Weights of a small transformer language model.
Size: MLP 2048 tanh GELU, vocabulary 16384.
Architecture: LayerNorm before each block, biases.
Training: a variant of Muon for these matrices, 1963M tokens, 7489 steps.
Each number is 500 + 25 x the weight over the matrix's rms, rounded and kept within 0 to 999. Layers, rows and columns count from 0. Numbers have three digits each.

# layer 2 attention value, 512x512, rms 0.0738, rows 222-255, columns 256-383
541516486496441505533513479490514500534485569515420506474492482521520516492479498478518477465488454496509480428507510529455526531520494521546541508517479504451496523516530470515504475482519446485471523513514485541475487499512512528515490486507521511510488506479491521536447510502464475508467479505496442530462515482528533514495516473511520507538465533475538492510545502487522498478476
487513512553532438516478499544542511509535489499530479552476552492496512495505499510482526500482456501502514555463489484535498481504468487469472459498475517472508484502552527501505493507504530495527515511472506477492508479525471520466488474460493488520491494499500518497483519533526522483489490521482498500514493484532523478473457524450498487550511488469487518484529489524457473496481
449504477473471517519447466507452533505496477463521510462477509510536529498503506499557522496516517461495452504488484472488527514511490508509495483542512519470464483506481438485494534458500504491492515537504520506495491506542446500554511481520485525528495494486506529496525477432532535545500532473512471502479504529496523506479495498479502467486546495501511530469521484500461532548513
518488524441549508460445480552519458519518500457499457520493522524505500471526524521473512455499516476470453549481500518502494520519492477532478466519496505477506505475467478445492502514513512517491499520496473505531486457472521483479498491508505490450497469508480480500503531501515519533495493490508519451503476452518485514502551535505505518499534507449486473436504467477513516491513
522492502476474486539540562518546515473509479507540494543490493508480525497503479497494497480499490524498514434519499488456514544524499494513537493540511492484518503492490496465465498481531471487467495501468485513483495497524510508481503478517467447506489556494477472495502534481464509513506482502479519485520530481541520451500499501502516486506495543498482509486480518459526493437527
528503487489483497457507483517510533483502503513480516555463486495461479524517511497543464501475518484512471483482521477497502503507528504481469463531483485454527476538482495515520526476481530538504555482476482474490481533521515493525457496492524527504495521499501512475471468502517477488471511433514479515425477506501549520480506493510500506505528492533477505516495534528487509474481
481446486456482471507491514524528523507522512518544531494506491501480508489492525491521511488455525537496528526480501515507459483441484472562486517502551484518542518521467507505532500447476474496502512530466479478529529504492553542477501512497486486511451503516521498538519470457511515497493517500462489511535506482515466488530490499497454492512511513494512485493500523489488516525486
507543509490497509489541480488497487528478529500530467479503514457522499487500471515444518497478461501527502494471543495502475531551530481519521498494524517449471552538505497511556484539553478495502504512507541518475498483499521504483498520491541486492517506525532506520485499470534492518458525496518546553480508483503500506540500482542467552493485466498496514517510520475497504505476
546501511512493466494539455481525513505489531484495496499512517525506514497486536546511484481502503512496513509509501515509504487515559467489509517527497477487478511497537490469532531454542484485539470506480583553494497526490567510514469501473531503526509477498517507500486479515524520483512467491510536548456495486512473516520515503492512484536482500472454500517457493470523504458480
488461500465525499505506502516565538505469501470473530538485503487469490526494463492523537519522511481563505495481484522487499491512486458480499540465472509479513501504477533469496454520504560470486470553528514515481529485510515522477463502460473528550543487520529520472508538455525445481476473494510502453495473529467499473496512475459565473480500489474489445488511486532501527515503
499490519501448510552485508494496545512494530479469503526466532457490508453560524494517533482482510464485469491514517480510529506489477478518541503488489516498479438532506482508496547482463480448527515504495545525475515522478557503545441520489485474459493513525472522511513504457492466496518484511480475527494491489480479522505487456550503529472502522518482493527483527464521470473492
513499499513543523500467467511473497518513487535502443473502546497518471543514492487469540504496497533502455501484504477511518501492489511481451498514512487446517501471486518496488496521486558534491486500533508468471532567509512470475520461451545514491471501478498485529536510468480509514463473452491502473517501541477514479534481538491466487472502469530473515501527490496482498540466
519509497477463511492507531466452464517472520485484486516497502506462514458483494501516457545478510495504497482487501481508533463496500485514506476479495478499497461504463495448512545488490513506510508483511528498492511504463546518489482529491501495505517520463526507463504497488465483468499489507553516523493519481499486522517524512496507517520526520491490460563515509500491482463509
508516495534454483533478500510470492503488522512508494479465499506480511504446467497481499483455552486494498461493503480502529535541507488534475513474477467496498566461510539524470477504535494496524525507509476502456492505464525457518512500502556510526485433543496523478503513531492500483504526511499519476514498527483504541441516484529485567526526495497543489495482472538459502521463
491481502498523488519514493571507503484503518496479542521528478523504504486500481471518441478500514483489514520494520513549446518470464482551497478542539502513509505481469504513512496486482474510529462489527469527482506536493511539491478507477499485479547492502488487498501486466587493451555455490476534523503514515507490515469463506452460484511497501526476478442525474535490514489550
517493507520485489511508494526491521524516533513466500532508467472461507471544542470498519525503446475473501453490529535504503509470512489509493482481520512484523496474518516487480508483462478530493455481477455534489492499496502518503518501473457510504469562546498484493492515556494467489525523531479521504519531526481506524517535490498504511524525488454475487458476533451519535495514
498455483518511454516513472510494522553493508500520539535528484514483442481495470509453533537511516504506472461499481511514484487510520483529478518512522466514547516507485485498477464505487536521514508472493488492506549507503554571462506481457500512531498470439508514492483468494498481485483508514483520481495503507507503500464512480489513488495490484477460532457483495538527501469499
476501457496556482499473526510479502462451490493535493500503510466470493533520476496504501478529480516501507516534505509504483514538491562496518506500498473523486519513518520499551464496497484487505484492492522509511525481489529543475491474462532500531460517504516509527474527531523472501481494465529491497558538497456489485538474529490482497499488482467536483497504499538495495520511
472466504499544476524457490532525483507504459467521511511504491534475478527527512482510515520516503521535531516474459537496502513505512494502477499486497520516507538447497494527452486459495494537498531534484482486491498543522490507522478484489494476481520502490461444467527496487515487460533455514496481467530470523453531515484504509515489527550523566478530431503541483482477496479523
475471508519457539499492519554495440447499509543521520537525523527484558524522477481516516478532464523509496502485464505526476534486485545513494503504461468499499498459500473477512502511522511442488540491524478526495502507523484517501467487541451491476525472477484537525520490510529501497495526519524502462505526495514462523486513506523509478491500486522483512547532527538508487487438
548462491493521489519537465499498429526492491526462476504478504456483489485462517517525488505467537477491524534508457479506495466539503507493488515467506530477454500510492514456484525429487509497540492473493499489521497530476481487480480534497509497513502495447485480494521468498468503494460473480521470483493483492510494537500475499474495520504504508532495538494505507536485459484483
514533513530470468503486489513444456465506497515477502492485498516492516499500466496520509519514517533508469490488512496443507541523511526499480524487486510473445512518507478466527469507526470510529545475532514520517487467511485460499498527529480487478493511514482517523465435489490483533519505530540523508470475527498505447499519486484493481537494487551491512488516521458505520556492
548464472507527499552503504564521545496489507434461510552535506538517469471483495505499543511488462496509535517521530514475479518520506541528507430485464475522499516474486478509465505524494472453496527493479485512523476510495486491521483497503509527515520480486506542506475473490513551501538494523488465536523472493479497449510523496497458481477475497513466514512488568488536477498496
484505477488540497491490472542503431511518510482501481506526511571490523439536541544502532463503493481492488485514502460489487498551510516487518473504485505455531499477519500529507512491454478511530504472457526491504491486525476529501521482508490510493475492489479491519508525518492454544492454482513501511500482493518502489518503506482486520441507491497485477563501490479489438525498
514465466503508490490551504547533445501514483456519537504486522503511475505468487492498538511480511506507505475512504519494515521497513536462520489502560493493514488487522536498522483488508501506522477548522493540503478454503504499497463492472512459510509515524516485497535543455502473538500509512484518506484496502517540487499477486498518485510540521519506511483517496507540502502406
502458487517486488493489531457525465531477472514477500461520476505465499523496485507519467527460501523485512541509489506517486515465482442491528499499471472523502511497519488502497519475496547491468509477501495529499561496462464496438525518443520514517499523510493525470476508472488495478491532457494526461459483460461483527513505473547477500532453500492524486502509489489503501523446
506512496525525500458515490504521501514492545474493461519492533494533473526464510486520547457521466498492475519488508535527527505514473478515484504470548512504484469511507482476519495481477500520446410493451464526448517513528528537531511460483538495501496512520431491499500472525505459488504535474552490457492514490532480517510544509496519524480519478503498539501494567458535497487496
509583475543487505489510467466500485515496535539485500522499537490505551483509476487469459463476540503470507523495549525479532526455501486486449503490507491512511513503521535491509480444503535489537533559523525514501487496515505504454529530484501458540473514496497518520504516554489453516504503523485503521459538492542461510558495482544533502472450466479499473477491465479509493467513
522513492527502515512496525529518499485496467493526487515467475485494512524466463489453500518465477508490513428485544528483560492531435510525505507543469533499533517530502509486507511459508502480492523536508480519508493501483503493486526495564466499459501516509485486482515506490483529519490492497486546493498528503516533483509577480477551538509475499526489546524516514480469500504462
498462487478537501508529453523527541503484506491505546530500512459487491535525511507566488494490488519532522520444458520488465478518529505507526471535515447514525481558469486443497499522485525479452524498490498523463478507532542499504502519489487522505512525479489513494539484472512477513446516490514488491477473565469517464465529501468484500488486518515506472476512507547534532486498
509515468531537506479491478472503468492505472531481507494476468472517496483476504491514537475490493530502472505505476505472496491493519515501471474491466538477454505504486518512487463504517488522528553497525466504513476479486514485466515488499497533517516487473512494563478479524486472507512539459494515474473510501456505484538505485516531514542476469472462528483482520479521482561502
489496460485480463514511497493529490538493464495479490486498515518489513455495482485576469537464490550506517539490514504502536464499501490506503497495474489512488476531535499479500476463464522508500484476489507465513492526536509464492505470480509527456476503527546487517488543505472500523501488513532493515491465483479462507525470527512469542499539482510520466495522487502486471493501
501503495502528532493514503468505507488488462525482486544470469485534500497483500524482502479520512512496501475488480515549498482486512510497466517476507506501472503504509426505465529538452463542435524512461519499468482536516487476519497518531479461503530503515471469517520464470477498493539491496504503501513454555506496498541484508483487493498523529465507475489489531505535521492458
486531486521491458460507493512477482464523516496427522526515507512486522461465525515509508507494474490520477513525515486487510487517484490476500500511491506472451498483535510455480489502521508504459498520471516483547453501499516551467527502492509492504518495472479507521483470538533503532474502533546493504522511464536495501525433492512469499526509500519455533481541489458509505496470
# layer 2 attention output (transposed), 512x512, rms 0.0579, rows 222-255, columns 256-383
494512514532501471488498514480548516525546496475552504531497523462491501474511504480483525525507502508483456493526495488492473495508519513464541481445490473491470521502551524456490494496503536509529484495495456520487503512493514512517501486502524486543508491541502455467474494489484487445469500511513511462507477491474481477536511552442505480495541471469453498505496499501492517497471
509499447486495537459507524475473457505504496515508477458490509470501469479489459511453543452503528499502526519505507496509511497527503503514498550495485489501480501485483487512536507531475468497493522456526464502519513512483524496516493550482504488509502527513510506516511527523538507548504467488489509537506530500456498517511549471512511534464480483479460455530470482515512500529484
508467485499449523475504524555518514573535523479456509506533487480461474439501502523505480543462485524509522523478502470508528517472487507477492511485500530526525510473484497471497468470510517483490501503514483479484547485528504497510507553496532497530507462472501530505523527528541514504498484530471515498486517497505479496513491480508512517479509493496473515491514500506490528506522
521551491511522502502489493498473513492512467481511542442502493492512541523529512545463492503479518538504492509535519499516482493476469530531534496517504520490508466473544516533504471467466499483528485485536513499519485481529508465468453510499482463527479531527538499433523524490472522500504472449504452502500464529519498461485500496509502504455453458513529483455538478543482520518490
529464463521518515540494501521466506478496512493489476463521495498504487519501537537480541478479530520521512496465487517520534480454527545514491503501475501521545544496530487482499509506489518488531491522539468505498506497464511513511504510510464491469484473468466485511506502497473474468509490524511508505496493537522527531502512522474505519542508512477524491483438463469477513513505
476490530522546530510511492514501493486482484488477525460484497511521475494500512514511473510493485509548488524489470510513491515506509509497479555463487461448501502491528503506525536493434537489461510522518478475471498537472504499474527456485451510491523473521455504513492473496492516511499511530523471458517498484480504510529449554535520508495486492501534527494460494450506486523499
494529490487495526501481516520480487507469529497465505513510504481525493511511460464525481471498488506506493458467480461502515475510528494471546525517478495540470500493490530484487487493505519482499501487493510455500481500500548456475488477547509466470490479486501476506553474548485515505536530492519484540510513524534486546497481496482490507506525532484499534516495472580530491509533
496510518495481511478507482532511466526507478524488495467524517516494520519502479537496451493528477520490498485511502542526507468507478517479505502518463465511518522532491470488491477480502524535523503523440499497460481479498474487584534516501476517481508492519535493484499497488483508525544480517483494503494501463523505517502448478492494468505485531460547462512411496488473480515501
523518465481508478548537485520493472500461467529533493532487484513543511510488531478544527494485457521470497512502500505468511540521478486480493519530476498504495462507501453469509523501474532520513499488466461438516492482506459572505526501520456506546509478508513510517525505499481482499495462505516534462448482458497510527522555531470474484490573519529488491468552501521485480462512
530482470479512455480472505491520474484505477499484461489537493532505505546534526469483514504496559501507510546535496484525505465481486528504522435510489501487518488540534499459494485495511488448531471484522507492553525465485472467477531539516527457495539505479493465519513496518500476514491466512494510548541502498516476528494493522468490485497515472496461511527518459468483441492501
469504485425519456517503505505570493490462496498505512466476513485521535507489524471508518534521461515479514470494487544488485517515516486504453506526493477493521543500521538497507487506488482470502494533521496486499476484520508465514531479520464525544462517504456482477537476513473515444485511460485493543511537503478518534566526498505499489506536509465502537500532483495490541494459
522526464564462497482523499529526484522518516491520483529516474442467514465459490499519466480542506471505480475512524449465517511523507494507526510557510520518507551479486541533521455482535539501529458447500522539489468508510490489508503513496475522507510547499514513548493515501485461517502522528526497495488503540520495509529480493435474516528535483505503550496483509490514495456491
510541500457500546461534495492526510469508487467478514493500537468533503495519467457487488480537515509475506522507478492550472516506545480489479557498530507460483520479510452530537463477510461485467531517508517495497472474548530513497516437494468472473494492525520495516489492496494503473481488508514495527536506508469480516498470493512492487499487513464517463511504475485545528496471
507494534486509492505468512454469471540555495484492448492528525527494480550493513491514489512517503457491481538511501495471480496475490529496527504523463477490494492538513484507508536530459477562453503515445477531509497514483499484560521503502500508499525521530476466528504533502474551502491461486484500566503520530516504495507461502546520503512525486511487531503528498469500483489546
468460477513499526483519547518489502531475522502478527480488504529510495537475501547490495494468481498517541471478465477488454506483490535454546448508491546499478467481495497521531497501513480456500491496523534456497468474523516502504492496449501505506501501427488492500505495505500503517485505498512509496525531544479527451533513503515479501491506530512472515487526486528487511531455
479474465503467499540497517496533480471469455454487467539518523511493517518507478481508493497514566505550490530478480518478494492492524495501512498499522512442473465460474548520489471512506468505506503509525491482525478486494488518537488524510512502510468509526530558496523529481478527471536536487505479486517482491527500497494429479513500438508495485484520527529467515501519494483495
493537501505503496470504506552489479487510467461478518499498491477466449503504501456499466472514499512489476496494547509451496544468456508523557478491519486491494490450463477509557497503505468488554517503465484502480515449494456510514513466507547494468490506532511475464512482504532529492507508533476456502506467507486530493483506528515467504506513560548514480473507511502518492519506
522477467515498453487486479547509462520496505504536508492504476452525512499510546493473509482484490518513520481492492505500522493496499473521523526533513477499478516528514511496511505469507527528552511483471533451489484485515523444483513537494499508445527531472465538481569514471485513503512518505464488525512483483489508520502479499504511521549503503498515510505474505467491530524468
462496463525522481488502501492447507497503475526462492500541501499486501525476531495460494513516545465452531552523531524467499510534523525435502514464484487491504486516563481480500487498500443410459512475512490503510492471527536547492514545512502484495491485508518486552508539531497499499519494513537522501507515535486522485510510497496527523498494485482495480518481514510511506492500
510483471463500498484535479465517516506531487525483504498502517515464457535516523536517526516464515535490464554493526495539508513505491468498479494487518500502501498517438514547528516507488479511481478493492493489517515503501462492469536426482535499530466482469528504504519507494469477527531448525522457490472494527497519488474485506474478515492511476498522488516556508493497502507556
524535504499487512489502504484468443489464487504493525526500492481501500489482494546504524510517526517509482476516499526498495447520514511488469499504507529519521476491482518476539492497473494506478525464529465489528495520482538508505484472484492537522540488464518540474476542497524507524501498474507514513478494503519533482518451501508475502448518542497458499529454496510472487510483
481510508501504488503509506494534507476493461489567517499483479461513488515488507514503508521497484486520486493519492515524553511452511479501513507556517500507496486507553487457517519495487519502486503490501477480483512512491517476519513471474489553456502527514516436443479503507450515509447515494474530500489466500523485521516507524476519442481493508504529526474432486557495480468455
530516498538492444476531496532526485500456492487537497460493517444494493516477478492536478481525466544493509518523477517444521509508503539511474489507501485496524485517503529498473497507490463504512504458475478513506470497501504528531493495489514500473496505475486498512528473500485497477455525525516504518492496527468521563471531529430501509470523524538540514498525496529490508503475
499540524530479507507519532530485520494518514516508505471475498479520441483457496479486519471496509499486485501472515489494493525503518495488496497526524496473509479497528489510520462522503465516515505500461511525480535466471508506484512509488512528522461513493486462485491500502477500533534501485448510518523481508512513512493489501506521495515515569515495551487438515482504539481502
439513435508539514497478469481511516532538463541473478467501536477530498505515527539463502484512495490496520517543467467472507486513534485526489474508507487496514493539510512481493493486519514478480505453509497491482499551515460497479530522516506519522495509509540538481501470498534492500468513516518508491509536490492511494494488489468522517478527471480502484455518529516529464515519
499519503540518489515547515480474504480510513522523503500513511493520469479468494474507504499484504506479497477524510490518533533519548472516494518495489525477495488507470479479535536483482506484461511511466557470497559494505522518452445522522487429505520432504514445507517480501460490489474526495538468554491539501469482507483480467530444490461473512491523453489545519532531473493525
480516534487504487499482456472513502497487538501502478481474462497469474513489469471522540494500496503537470441485491522529461475470467492508541529493514459484436466481486551517525486518488548509501508485486490510511504529478509489514520533530498490482538489479545469466468518515495525501525505504510498512495523513497521459508494499521501492514551510470493527491511475519508547512486
504486511499536519479520485555510444499482490475538506508515470576536502473496501520534514503496458483476493515465476479540485470488498491537481486493482498488553463466502493544549510457522504479498480477479514530523488519489494472526500453524522507504498463560546510490482510492486542500511483489503478480498463454522490486523467464482510534524489503516509514508486512520463528529514
455507484516492521490521479499484486513499501479440507422526493505509509487510492491476496490536468497491487506514528513523455537481565484513561495516507507526522518526537519487494505510527491458528466496498488524528502517519520449549510494460522496487522491524500474467487467467500487481497477535452493460477464497440461529487514503534448493490492501513450485464527533484482525480493
521514471502523506466493503471493487514504513471507492468548505457490504542478535454546523521469552484526508483563513525452510519429481506495482464530484538490520559458528517460510514530527523497556506467507445474494502493516503473522463522504468468485539513491522509516459499447511525493512500469485542462503558515523495501477505496549473498483488494534470529494527526479476479492531
527522551536523524466500482529507465514489531515500508528508508486462501527523464485492473525500480511503512446436553518522486533468460480511522496544496503501531513529491502474510489488487489466532521517476501517452503516506493518519505526472493470491528431501484473516498516467521498531543502503527498471485503488532511488460471539496491491484501527524478511500535540480499486491497
488529537555492532494473488507430506465494478467435469556494499534526537538460508467430511530542474492504539527542492545491453506495535485506487517489518518511511481514501527492465519506483496461436485491516485521504488533487508484501530462479474499492505490494453501507494506503506509501507521493465492472525500506484501514538530481420506507498464525500497500478534444515516488536479
487530520542512482523509466502520495540500533496520530494501522533484476503516501534510481487498502482519511459543481495514521496500485484497501533491494502497488507484482475494474499523514482498527454484530523480536486512466501494487508472505491465479466497465482518524547537510445477502551505505493506483515500488471522504494496448532545486514516507529489553507500542528545504513484
498488504508510517514520472478519511486491491513505510474562555493464479510492525466465509482498512515498490481508534519505493495488505473536518468477509526504495464525486483494562515508454500473514525494539526464460518492490483450517552466504524580479517457536505513506514495487506532474496504497512483467524513511465498464491550490482466479465473539512524544487451484492530495483534
# layer 2 attention query, 512x512, rms 0.0771, rows 256-276, columns 256-383
518514506485505500533461515489518459521515423517502474463471535511490534534476491523488500488570468498496491502499496500549502500513514465487524521515532480516508496472529517495486483502471479505461521509516513543475491527482465523463474466472505464483506498503490500521503516504516503534511513495482507495486455523504526477519481490490491480486477504460542532487488523511514501506465
498501511536506491519487488495522498478511532498505507478521519472474507494484503489503498459466513501552449494429502495527510513447516490549450555512518469548510511523509452496513514504508506488481499554489522510514471514513522487464522499494482477543488511518489552501547492549450504489484515511490476474487529451504475542472510516456440457504521546484508483515489511507521518506510
505506499519503509562460485499499501506516482504503506498528501531497516488507486482495508476517489499541432494495476515548522500461511499543466519467492509498496523531504487500522468487511487483487504530523519517468485521492506481455482479485480511505512517523432545487514517538513508500507496499479489537522516484485478513498450530462443507476522486502535490502522513522510518510483
458467509486483488451498526527486519509483504470523495520512504508527487499492475481505483488483536486487479498505485458479520486522503557508510482525455494480486530480504504518479528513515514477507488523505523473502507466534520513512531550494519520475489491466517504457531510492504529514508500502503463486509515497544496536504516527498553524536526531546516498499507461499508510513517
488538485509502491512484500501510475492527532516481484487510522518473503497490488539488560516503486500483532518452486526511485507485531502496501491527505502494503485516506479468519487529495487521475513549494483481502489498443457517495490477507472498514486513539495486500462499494494516508508489516474504494493508470460504495513480462529451508477522483484491519509518544493512479508505
498476519505495526538530511518501518472510505487521506475473491485507504488528515498504519502500518504524443474471484521529514529487497501528492507478471479490506487487489519494531502491501491493488498533525516485496473480486480495444467497527493505509469542525469500486533523526490467457493509505494503490541503495515489524495465518471466508494501491484510488540510524483476531463486
493440526513528472513514498530508479475481530520503472519518471539501508516483491535481489457520471486482484477476519492480528526503503492477475482503422474502494513488456502481469544532483519478519491529518490478506532490495461510496493526464549483474470487497462487533511465502507510543517522485518508497516507487493509509499520528493482473522515529497510528543485480473527511527511
510523499475527476483501483468518509490449496479470512513517543491498479535495520501497466518536512502464511459500492492491485476525508514467508485514519515495483500520496479464494553478513509510482502491483517494494546485471500517515521490529521495521485478446503456494541508529467512516511503511479555517453430533516542505458518454530539500500490509462489502497486508500514524493494
494503504505521536548476486537518508492575502535496517469516487557522538508497495503492476450503501511483490550468519537513537507464498474534488495482471472492508484500472490513497478511482515529466511531508509521491511478514470503494546496503483501530443509498494508516489497504493523498509478520519519506533537501466482492524480532477483493498532483491522497509489537485486500504479
490475518508500513505465502494520505506496486499498495517490498477477524507511502488510493469536509496522461514517509460507486498502478467485486512484484497496472527514496516536478497486527509484516519488520542492510500470501490497487523519513515528500494486474479553520472509513481501503536530499538481484543485460497497526518486526475517482513525472525521486519505507494461535504493
487477515507542456487536536470487512520505470481539476535521471510526507526465493449464472519447479480499506490469509456482485528499510526475500517495481481528472489500499511517467487500525516499477547531484506497449517479488503489550476491468479542499494510469492500480482496465507474496523478519500540484507519487500497501528477525472504461561511483496495515515473487509482522515496
493490532493465432527496492470532475500512506511480488487563498526486490586467517495539470493510500505459528504519511493494525510478478483464530503474505503483510493504518547501491518509511488529469510492489509480462508504500495442538517512490486513529525490480558497527498515501499513545476473462519491482482460517481522482496526478548544472480488527461479509460507486521516461511501
469474522482482493470494506503478510490480520506497510530476497508533517499469508496481506523484507502514509482537486480508485500515488478449509481481462498533503555502527537510501510491488480500512501481498503482512493491498496485541521503472493515497523479498520526496498501476524494533534492530475520470471463502502490484480513460522505486513474521514490518496451479519554504512464
498508485509489467515484525490539508474480511527479522495495508440462490523516513496507480515508498510491430489491470504539517500482485520451491456529500503522466500460520488472505483522504482500491485492514505461488497477511563476489491486481494484455492489467481448471535529503465509494513494490480491501451452540530493514490502477575502510503441552470516534514508519509526491520470
504511518497531471480492505484525524491440505493476458564476525477474535498591501477502513530526536507522534542510497509518461508529486501450488436524499482495509502522482477513509521492537493504507456488470471505496538538498521465493469497489517488556516445518488502493530510489490460483491527486508506508447505541507490497502476494477521496464511523482441450471500469480522483479498
476499513479506542456479460480500553522461499488479492496482503464521519499498515486488510524555527541481491520496512519545510507492493533543480453501467488513521527458483488496545455506506478442517499483510510528509501523518516497491530489428515524495494518506537496519505495512532474507495449523472475462512534562485471509485498487511514501515496514516510506489501536536514470520527
481481529498472508491485487448500489481466483522495516528569506490507502498500538477537534534496499472505519495495503470500513499512510524465475496525507526489494496552501527485521534484478526520515494511473485525483513512552461493534474494511477512484538529534534496459461500561519539452530521509505504457529515478482484452496502481495512546499548494482467553507466508484462521484490
477523549533495468478439500543509480504538509479465513464545487525470511488487513504493497481504540522518512500489505490517542493483496501488534529536490522487479498494510480472509541529491524483544518547519522505472486489480454504466474520493499509483555538507479449507523496475515476509507491506495545516554505481540469492503478483519447530470528482476469523520478506514523526486452
520509499492480501488525550512501555512522510525487511542512529468487483481482488492456512513454526462516509481478478548478503513522556515501488474517536532495469485488536511505466501538499508463487536504532515499491483476504510478449462479456497487475499503525480445460493506492512474492487537469519531524498489508502518536471500498485497512505490488497484533495560489533490523513465
446560486470535519520457490486525504507520512500489464483510510529490531491519497500519518536504530500475488499462500507460487501488461485551510479546496498470515483497507483501488474477500479498477482491491543493436493533509544489509490514473520525512494477439551476533542515476498493523463488511517485481481483531521507522552518462458523524481510513470523475534567502481494523507543
550502472542486473484490516461521505497456528489493485512523497514452464524463476501455503529503510511497525526484501511544536503449525488503490528515493514518525499475514496490514508537510512537495477522496516474451522493510508490499491512486487497475520541477513474514579514577461489427495490444467525529511525476578499526542492489521478490471455507534440540551489485503472421514507
# layer 2 attention key, 512x512, rms 0.0775, rows 256-275, columns 256-383
537534537529541515514476496489503508499523489497486494480482440485461467462463483475498537518518527491487479499510495475501496472534515521509530449437506525487512491496492507487506495514503491501533542485490497486467486435503501484527510522456560528509462538475469475524497517497548500501546513470489503479518506514526496472519497494518490520503538475463515497486506473492494532505496
496508485526497503513488468464491497492501503517497505502481499499511496467521477484504536474476475510482513510538448510502507498540510512502512502504470502540496501486489488500528497505500504485489523498472495496492485506510492498525468518531496494499507488491495493497514535447492458487509505534525536522481493514492485514535500502510489519515472490539507512519509468494487506497530
466458442518501507495492501466524482493523504491526471516495508493493516483496519500518456488496499509479498486496496529480489498512514524490490551491475531508492491531496503497507508525514485541479472491462491515517490535512499539550487511526503467528523473485526498494482516506460481488475511515503517498452506498496520514480521481483504497511470514532484527510504472519478471517493
494519500488516511517489500538524514477511511484526536495523519499488475471501505534503481515479506518541534546483522561477508529452507480485468551502496509465514517467511474483473491521503509497495497558551486531522540512513511466488533506500487492505473483526542496481472468513509513520489506498499491487512483497478508509462492480467482502480480476505478490508494497509529505538474
518474482524498505485486523473524483513488471503514474512501495500497514488488558494487509477518488516493498475495506455509501508544510524495517492467487511470496490528477488515495511484527487519517490462456497460449472512485474525510498488493517493549489484473479504532529505514464495498522507505504514485490516503538523496487477526485496485513510521516528514479496499512487500497511
493515501504491503509484497487512482526516525494531460525495547491516504510486504500494485478465486523519511527496450522502518488471528502471484499517494523504473530506532473521490508477505522511488499533491496516504512497513506502515501503486501485506496469510527497461451524486477531502511508496481505506457499475462476519534521500471489486532508503543494532501484487507464470544485
531469510519516512494513490533478489538544492481486565453520500482487487521486507510492517532494522495557518505482508504497473499495518514511477492496509503521487450493502495509492430477493497470522529478521505493483520528476510484480524525547485500500514505529512490463497490511485509470483461516532435459499484465502471482473522455507502486502500502481468524467486513498515483511474
525508518490492520477478502522502478528509494518509444486507480478508523496487526483508504492522470519498474477509477479498474504483536494524497438497511519500486541484534484493483503468488503501548487483532498479463511470525515486494487521462499475494470501530483508513469501510517503536526504491475521488515517526497510495577480521501479453527554517491523477492490502485523504502502
498491521499481538503514486501524505519484503515533499484478506488505486499508514487493469501495517506481498515502487495456505475503507491485480520495490486495522492496519501494488492509518491488500492483504520484547484508504513537489494490507503493512551478525476523511512497505507498508480524497482483505488488471470522530487515469444487493503517493512486491521494448535451487527483
503499514466509511521530507527498465493513495534490534471516506535509521515487500505501476484478460481490518541537499509462470495484508485525492497505508491470513491496530490495502465499471493472512522490514478476501529508482496468507535498486485493518522496481495509510501517481513547499495452520513507513516515461465491475487509494546460478491521506484478456507491519509506499530518
522491516514523542504546502550455504502495511519493523507473490537485535502504505487528495503495520489484520534500468487480495489529512503502480473492472482506495492504512478511491444475541460466564527493513479466505529501518476480480511518520505523517497515469519514499477503510489506474525485501501486485504512463520491500492477496492470526444495493488497492503515523479511457474529
512536501505518457534459475440496486542483471527486495515493450483492487463510459502480508509508485517475504484559513485492515557506497539479471502501530504501453518488497488505489540534489531521510522457505495472498487471524505505456510512468477473508464502493500532499489525484480474508516483539492524523475503519546510507505487492537486493494525489504532522498467508488462515504478
484523509473545477502462537552497523516507470502471476503513480466508525479506495511520490493516521494507508464495543519490491524510481503587485497495485486479533504484513498495486473492494497536518490515534471513471487489527484505505473480495530471492480511510484504524489519490487506514512512499510473509536505555554492526495500516516504507479483463510517502476522519484488525477524
480492506463460515488523494514497500519420495518510499487474486434453547460498498548532469527539503486477482480473464522523505530491475517517520491519491453523523527505512486495508539494476483530484476517484510510521465470462478503497513494502531489502461477492497498493510461510483499473489467463499537514498484521555485488515480529500518514476477472469505505456507522496511481477501
500529443519521459536497490520551490474490505489462461479533501502467514453510494478482463510485501541509498484540479488434491527509503466497511520510508537495494536484507503466511538507511497547501495487476474541471515499533482529517510535481523446502501554506510492494539476453543472519476533491531507534523504470490496447483539510481512475493526510452485510473528530467497523502515
489503475483505492519499482547524531522505491484494484474506511468451472519520507523518466492532483516532481533496490517482493511500462456478482464527482463528492489502496503500483481485491536478521512547521448474502524518513532512463518505514487493533519467566504527512497491491510498469499501500510489476473559440448453489516527505457473514514473473499519494518530506494480464537484
535505498478433504496512491509535487472545455509512515523469540522473454492518471476494488514489490530494481489464490469527425506505528495450511532472465482470539461505521489536487511507449518470475517498494538476515508484468481473553489463530527489548529450509482478467501551506513536520505508522492423513503512491424531486530500472463529526517484518496532508539481459473486499531509
502545561514482528476535489491499506509521490504489500481509471510525534506470461486507515478470482496491495508480485484508500497483479488504540522492489508468460446533492526465463498500489525537518499522544527506494503475528501470519498476490525487505501509515442504479474509498474509494513538553477442527518504526485493531522487516503512521509522506512489539497513518511489495531480
486503507495460492467504499486540468511464530497489464483467559506459491451463517520483491526511542494513518506518492443522534518503504516490551505467527508467478518470485518519533506530532515493485458514488527519510501498483493528481480502477492509513481497459468494515511478521462519495488484511516502515505489505525504508524484482530527518459479524526483532421492511477502498463502
490516455553512529522510519551487484493523497494528516482486506478450509507512519497471496506525448493485517506523491510489525486475480457530501486499518501497504446510518518516536529506449491512538504517493448462525559453471537480508502516500494521468506465520490518455507514537470503519532451494501508529490510484474528536484564485503472526510522494502528531529524513512496504499497